Weights of a small GPT-style language model, trained from scratch on English Wikipedia.
Training: a variant of SOAP for these matrices, 7464 steps.
Each number is 50 + 12 x the weight over its row's rms, rounded and kept within 0 to 99. Layers, rows and columns count from 0. The size before them is the row's rms in percent of the matrix's.

# layer 4 MLP gate, 704x256, rms 0.229, rows 480-488, columns 128-255
097:53 38 63 63 67 40 45 57 44 52 52 60 56 51 52 65 59 46 34 41 63 56 55 50 40 47 34 38 51 70 53 47 49 46 50 65 43 56 38 48 63 62 18 53 48 71 56 43 41 43 36 73 43 37 58 27 70 43 48 63 54 40 61 56 68 45 59 35 51 31 32 50 40 51 51 49 48 70 56 53 44 39 60 55 48 52 52 61 40 38 67 61 33 50 35 56 40 37 46 46 45 26 45 39 33 60 64 60 36 71 44 59 76 24 31 63 68 45 61 45 50 43 40 68 66 48 54 56
097:50 60 81 51 45 56 56 34 50 64 47 55 60 53 39 66 48 50 35 58 54 59 75 48 59 58 46 35 45 36 49 60 63 48 60 43 36 52 43 54 49 57 39 45 61 67 55 55 40 40 55 50 50 48 43 57 74 50 45 42 60 61 63 36 67 44 67 24 53 45 29 45 44 55 81 47 70 60 72 38 48 52 40 53 56 68 47 37 49 38 75 54 45 46 37 73 46 57 24 20 43 56 46 60 55 70 37 68 37 40 50 79 54 71 66 54 39 65 53 57 47 40 62 47 46 31 69 38
092:50 69 57 40 36 80 57 40 28 50 64 52 63 35 33 32 50 42 51 65 50 59 50 19 63 48 54 58 37 59 49 54 45 45 42 40 41 35 41 14 48 51 26 61 54 33 60 48 45 25 70 57 52 47 58 32 39 29 66 30 42 45 44 47 63 54 34 50 47 41 47 44 28 40 23 51 35 63 64 45 49 19 62 70 43 67 48 53 63 68 39 47 56 50 52 60 37 37 57 50 60 72 49 58 24 42 37 39 61 40 56 49 47 54 53 23 57 53 38 48 66 39 21 69 45 28 44 39
101:62 35 38 67 44 46 53 40 48 36 52 39 63 12 58 47 39 43 51 42 38 38 53 38 38 41 41 36 42 66 51 49 65 56 25 36 45 55 44 49 42 33 59 75 49 59 62 45 39 66 60 26 43 52 50 65 39 53 55 28 49 57 43 51 46 39 57 37 50 33 63 61 54 62 50 41 43 58 29 38 52 40 45 43 36 58 59 61 50 68 48 63 49 32 47 56 72 50 37 58 50 40 43 50 38 51 43 44 49 48 35 62 59 74 53 43 28 60 43 55 62 59 53 52 52 47 55 47
107:46 48 39 59 44 74 53 55 55 20 57 56 57 63 72 56 37 33 57 49 57 50 59 44 52 56 41 58 27 50 48 10 55 58 39 43 40 34 47 68 63 44 72 34 46 55 43 43 44 58 54 43 32 41 55 55 71 44 53 66 61 46 66 37 64 58 24 39 62 36 19 45 59 23 46 26 60 44 60 58 60 44 46 61 56 37 46 63 64 73 51 65 56 52 41 47 61 42 60 70 61 46 59 47 59 59 46 26 29 45 45 68 54 47 43 47 50 35 69 60 31 46 57 49 61 54 47 21
107:43 62 67 29 54 53 90 71 78 56 49 62 67 58 30 41 61 55 24 28 40 44 60 65 43 57 60 55 55 50 49 58 39 36 39 71 46 60 42 41 70 36 37 27 53 54 41 51 54 55 61 29 37 66 53 55 63 47 56 60 56 48 37 61 45 59 30 29 60 50 63 69 52 61 58 57 60 56 37 60 47 42 43 72 25 65 48 42 31 30 49 51 68 51 66 42 65 42 70 51 58 52 51 42 59 60 47 53 43 57 35 66 57 53 59 45 39 71 42 56 63 35 55 44 55 39 34 50
103:68 50 43 30 48 75 55 73 59 43 56 66 58 71 41 45 55 44 68 73 54 65 56 40 55 48 50 46 46 59 62 49 70 65 59 39 48 49 54 50 53 40 48 25 50 54 82 39 41 74 45 40 29 59 62 43 40 25 30 59 47 70 40 61 27 60 65 59 44 48 49 55 36 55 69 54 48 57 53 33 45 47 48 57 51 43 55 60 47 51 36 44 56 33 27 60 32 63 75 56 38 61 34 46 55 53 54 49 57 34 66 51 73 35 62 30 54 30 41 34 37 49 47 55 50 56 51 44
102:50 46 32 37 64 60 46 39 60 40 26 55 61 65 35 50 44 65 48 49 57 59 36 39 40 70 48 42 40 58 71 45 73 38 63 57 45 53 48 26 26 41 44 52 44 33 38 40 50 71 59 53 36 62 42 59 50 37 52 49 53 59 32 44 61 30 49 35 59 62 38 43 37 60 55 47 76 45 49 34 51 47 58 61 46 63 47 57 50 64 15 45 55 54 42 49 60 74 47 20 36 47 75 64 43 53 64 48 52 61 38 42 57 54 48 48 39 45 46 53 53 45 35 52 26 39 43 37
093:55 65 48 46 44 83 47 43 55 51 62 57 44 56 64 37 62 80 33 55 47 34 65 41 61 53 42 62 49 53 28 52 58 31 45 29 57 64 41 53 43 63 44 58 54 61 49 36 59 55 44 47 78 58 62 61 47 61 59 32 65 49 58 44 33 47 53 25 55 56 54 60 50 50 75 34 59 57 46 40 46 32 33 47 56 54 57 35 24 44 48 66 62 49 53 68 58 57 47 57 54 56 56 46 49 45 42 63 53 58 60 60 35 54 48 45 48 34 28 70 29 47 40 42 44 56 49 54
# layer 4 MLP up, 704x256, rms 0.243, rows 480-488, columns 128-255
102:71 33 35 47 49 41 73 54 51 44 48 45 45 52 38 40 53 52 32 45 52 67 46 35 42 39 64 56 47 54 45 57 50 28 60 46 27 48 41 67 25 53 60 46 49 34 37 46 37 59 49 44 42 57 43 54 49 31 66 52 79 35 47 48 54 49 59 49 47 48 28 22 42 35 63 47 55 64 40 47 44 53 51 13 52 51 48 35 46 56 41 47 53 64 38 54 31 28 41 63 44 46 47 58 56 25 56 55 76 47 64 45 64 55 40 42 40 47 40 62 42 68 21 70 59 59 51 48
094:33 25 64 35 34 39 59 52 56 53 55 46 89 56 47 65 38 43 37 40 53 60 56 48 52 59 45 34 29 27 54 53 50 67 40 42 28 51 64 45 45 48 61 38 58 80 41 50 50 45 63 59 32 77 66 57 61 46 53 47 47 77 75 62 53 54 46 50 51 49 26 61 40 41 62 35 51 46 67 29 32 36 32 37 58 56 37 56 34 54 55 31 25 53 59 62 29 39 59 33 79 62 56 51 68 34 61 61 69 69 47 47 50 57 27 37 59 60 34 31 47 48 58 45 51 44 33 55
096:49 57 69 49 41 58 44 40 39 41 58 77 40 52 32 45 33 16 36 62 55 39 50 47 62 60 54 57 41 41 61 48 36 23 36 52 56 46 48 39 57 45 49 64 54 28 37 45 51 46 55 33 57 56 66 76 56 53 60 50 46 49 53 59 54 20 60 41 46 17 60 46 36 39 56 61 25 53 53 52 43 35 62 45 78 48 54 57 54 39 63 21 69 39 57 51 49 57 48 42 61 33 42 34 49 40 65 63 44 50 70 46 59 34 55 38 45 30 40 63 53 43 52 51 36 83 40 56
097:55 56 53 59 62 36 44 74 48 49 57 48 54 52 64 44 30 38 42 46 58 54 58 36 64 53 58 51 55 61 40 52 61 64 68 52 51 52 34 59 35 55 59 41 60 25 55 40 43 58 47 38 64 46 42 64 53 25 38 65 63 42 49 51 48 48 35 59 34 29 40 54 40 31 51 31 54 51 65 36 38 59 57 56 62 41 48 48 42 47 39 77 55 55 43 56 38 52 45 47 75 48 38 53 62 68 69 53 52 64 44 43 71 55 58 44 83 41 56 56 68 62 58 43 37 50 70 56
099:50 40 36 45 43 44 36 45 59 64 66 52 57 64 34 70 46 41 29 56 63 49 49 66 64 32 47 55 38 64 62 47 36 39 41 60 37 63 52 67 43 69 50 52 36 48 52 54 57 46 29 33 49 31 56 46 53 43 12 38 58 35 31 59 54 58 49 43 62 30 36 55 57 62 51 77 38 56 51 20 44 73 66 35 61 38 39 37 52 44 79 50 65 49 49 49 45 55 54 34 50 45 42 54 65 27 51 64 43 54 44 56 23 52 42 58 56 49 56 42 59 71 40 49 65 30 53 59
101:71 41 61 56 46 63 55 58 50 62 47 52 53 38 73 56 66 58 34 55 48 45 44 47 36 57 47 42 35 46 60 40 63 49 18 43 50 53 36 43 60 49 48 39 64 32 54 57 47 49 43 47 51 30 65 52 59 35 55 42 38 52 48 64 47 30 63 60 51 55 43 30 61 28 67 43 36 36 44 53 44 76 40 50 53 51 75 55 39 60 34 29 43 51 48 44 72 47 59 44 41 54 33 76 60 46 44 70 38 38 37 40 73 72 45 31 46 37 55 39 66 66 40 41 31 50 48 42
094:49 52 48 53 50 55 80 47 56 34 41 57 60 63 60 49 44 57 63 50 50 70 52 39 45 44 39 50 55 72 43 43 20 62 45 36 40 54 63 42 66 66 47 64 86 57 50 45 39 57 46 50 60 51 52 65 35 38 53 54 28 43 44 51 31 55 79 62 30 45 56 63 50 64 19 74 37 37 46 51 56 53 52 29 37 33 58 45 69 52 60 56 56 42 44 43 36 69 46 50 44 71 37 54 55 51 36 50 48 32 48 70 64 29 45 34 41 27 67 39 37 44 59 41 50 64 53 38
104:43 41 54 27 62 49 49 46 69 50 54 62 41 43 70 50 54 66 49 50 57 53 67 62 55 28 51 46 39 59 55 26 46 46 55 59 42 50 31 56 33 61 63 50 49 55 37 54 46 37 43 31 20 49 65 55 47 70 28 64 44 51 53 31 45 48 51 46 66 44 59 42 60 69 56 57 48 43 74 42 41 48 43 33 45 60 44 36 44 50 63 63 64 50 36 52 55 29 55 26 48 57 39 55 71 56 48 60 57 66 37 46 39 57 45 55 16 40 80 48 52 38 40 67 82 51 66 37
089:44 51 41 55 44 46 65 52 69 50 36 57 47 45 52 57 34 45 54 33 38 31 73 40 37 41 56 31 61 62 55 46 30 51 60 22 49 53 48 50 72 41 35 54 60 45 26 57 45 39 52 43 57 62 56 44 78 39 52 70 38 39 80 41 56 61 59 41 55 58 38 56 41 59 49 44 39 45 65 49 41 67 54 83 44 28 52 40 49 26 77 41 36 51 43 49 69 57 72 72 33 37 62 59 50 43 48 48 50 35 47 30 66 57 62 36 52 47 34 53 46 52 41 49 39 42 72 54
# layer 4 MLP down (transposed), 704x256, rms 0.229, rows 480-487, columns 128-255
102:70 38 59 48 26 49 51 72 58 44 44 60 58 42 42 26 47 51 49 51 58 62 65 51 68 53 51 50 16 49 56 55 56 55 63 49 39 38 34 66 44 43 60 46 53 54 64 62 55 59 55 67 54 59 43 57 36 37 43 51 55 58 53 44 74 61 70 65 54 45 43 61 35 74 51 44 42 70 76 31 43 59 46 77 52 48 76 42 55 37 44 73 50 61 55 61 56 54 37 27 62 23 38 57 69 28 63 31 46 72 47 51 50 28 40 37 57 43 63 55 36 42 34 39 76 60 56 62
096:45 29 39 51 50 50 45 41 59 71 33 54 62 65 30 63 57 44 41 40 35 42 62 57 47 56 43 56 82 28 43 46 51 69 26 39 71 55 60 16 41 46 48 50 48 52 48 55 39 44 37 57 46 52 33 57 46 39 23 44 52 69 59 52 43 55 53 67 35 49 51 38 42 62 65 55 66 55 67 51 70 59 45 51 50 55 46 60 53 64 74 58 47 28 47 38 32 65 45 57 59 60 48 66 49 49 57 48 51 52 43 70 60 43 54 44 55 63 50 44 69 45 42 60 40 49 57 76
099:36 40 61 59 34 36 42 58 46 47 50 21 17 64 61 37 34 59 49 45 33 58 56 59 53 41 46 43 41 52 65 71 36 59 41 31 64 41 60 63 62 45 64 42 54 80 47 46 48 65 55 65 58 47 23 31 51 44 69 65 42 29 58 54 57 57 70 60 49 47 45 39 63 50 41 54 57 41 45 57 44 35 27 49 47 49 34 31 45 46 38 56 59 53 55 60 71 37 55 42 51 53 57 65 54 52 55 35 22 52 61 38 56 59 23 61 51 28 82 56 68 48 65 59 24 27 53 61
106:47 42 61 54 53 47 59 38 53 64 47 44 33 58 72 34 45 58 45 57 39 47 59 57 37 60 43 52 56 55 34 23 46 49 44 61 62 66 58 48 54 78 23 56 64 57 53 38 56 50 34 63 50 35 43 43 63 67 31 52 46 56 52 20 63 49 31 41 42 41 45 30 54 39 34 49 55 44 63 71 45 66 32 30 50 64 62 65 59 27 58 69 43 56 46 66 39 50 40 58 49 40 52 80 45 40 54 61 27 34 56 57 50 60 54 37 51 53 25 32 51 53 62 48 54 33 74 61
095:37 60 46 47 53 55 40 54 54 64 52 52 32 44 47 64 53 54 42 56 41 57 27 52 58 58 73 37 40 68 47 69 42 31 46 45 39 41 39 45 40 70 47 56 44 74 41 49 43 29 40 53 47 45 40 64 22 47 58 21 53 59 74 58 55 32 46 65 52 43 40 49 45 65 48 63 42 44 47 51 48 40 42 51 64 45 30 50 55 66 59 53 56 51 48 44 44 58 32 64 31 34 53 62 40 34 55 35 52 62 47 57 60 49 57 37 59 46 59 29 77 59 65 48 54 56 38 58
102:62 34 42 45 56 52 51 41 49 62 57 58 37 36 44 63 67 40 61 50 38 51 60 46 36 57 51 38 29 49 62 62 47 47 29 48 53 54 26 22 38 52 52 51 56 49 43 34 44 52 49 37 56 54 48 42 45 66 48 50 34 42 42 64 38 46 62 31 53 38 63 47 57 56 37 63 59 47 43 52 46 66 41 47 59 55 51 60 26 60 42 43 40 35 52 51 56 39 40 64 38 40 57 58 60 50 46 49 37 38 60 42 51 47 50 58 53 38 48 46 56 61 63 39 20 56 79 51
098:81 59 68 43 49 57 47 69 67 38 81 51 61 45 52 64 59 58 48 73 38 40 40 65 46 37 43 54 60 69 66 49 66 55 45 48 42 74 51 56 40 73 44 38 63 69 54 39 78 45 34 49 45 66 52 54 39 36 46 34 60 50 40 39 42 64 65 57 50 56 43 49 40 64 50 48 50 54 22 43 47 40 38 58 43 44 35 57 40 32 49 58 64 49 40 63 54 37 51 21 55 35 44 61 57 47 27 50 59 36 35 58 61 61 66 60 60 14 47 83 51 46 52 61 41 57 35 70
106:56 43 46 46 42 48 37 62 67 54 66 53 62 76 49 60 46 56 53 41 40 55 64 66 50 41 36 49 63 39 59 44 57 50 46 55 35 64 25 36 57 54 28 26 45 48 45 64 46 49 53 63 59 54 51 51 52 52 55 56 35 60 32 66 67 53 32 44 48 41 63 52 68 36 46 54 41 52 62 61 77 52 45 51 44 46 32 53 37 55 47 50 53 46 53 55 51 56 33 41 57 35 55 59 52 49 54 40 53 55 55 33 21 51 57 35 56 43 53 38 34 64 41 19 37 70 73 41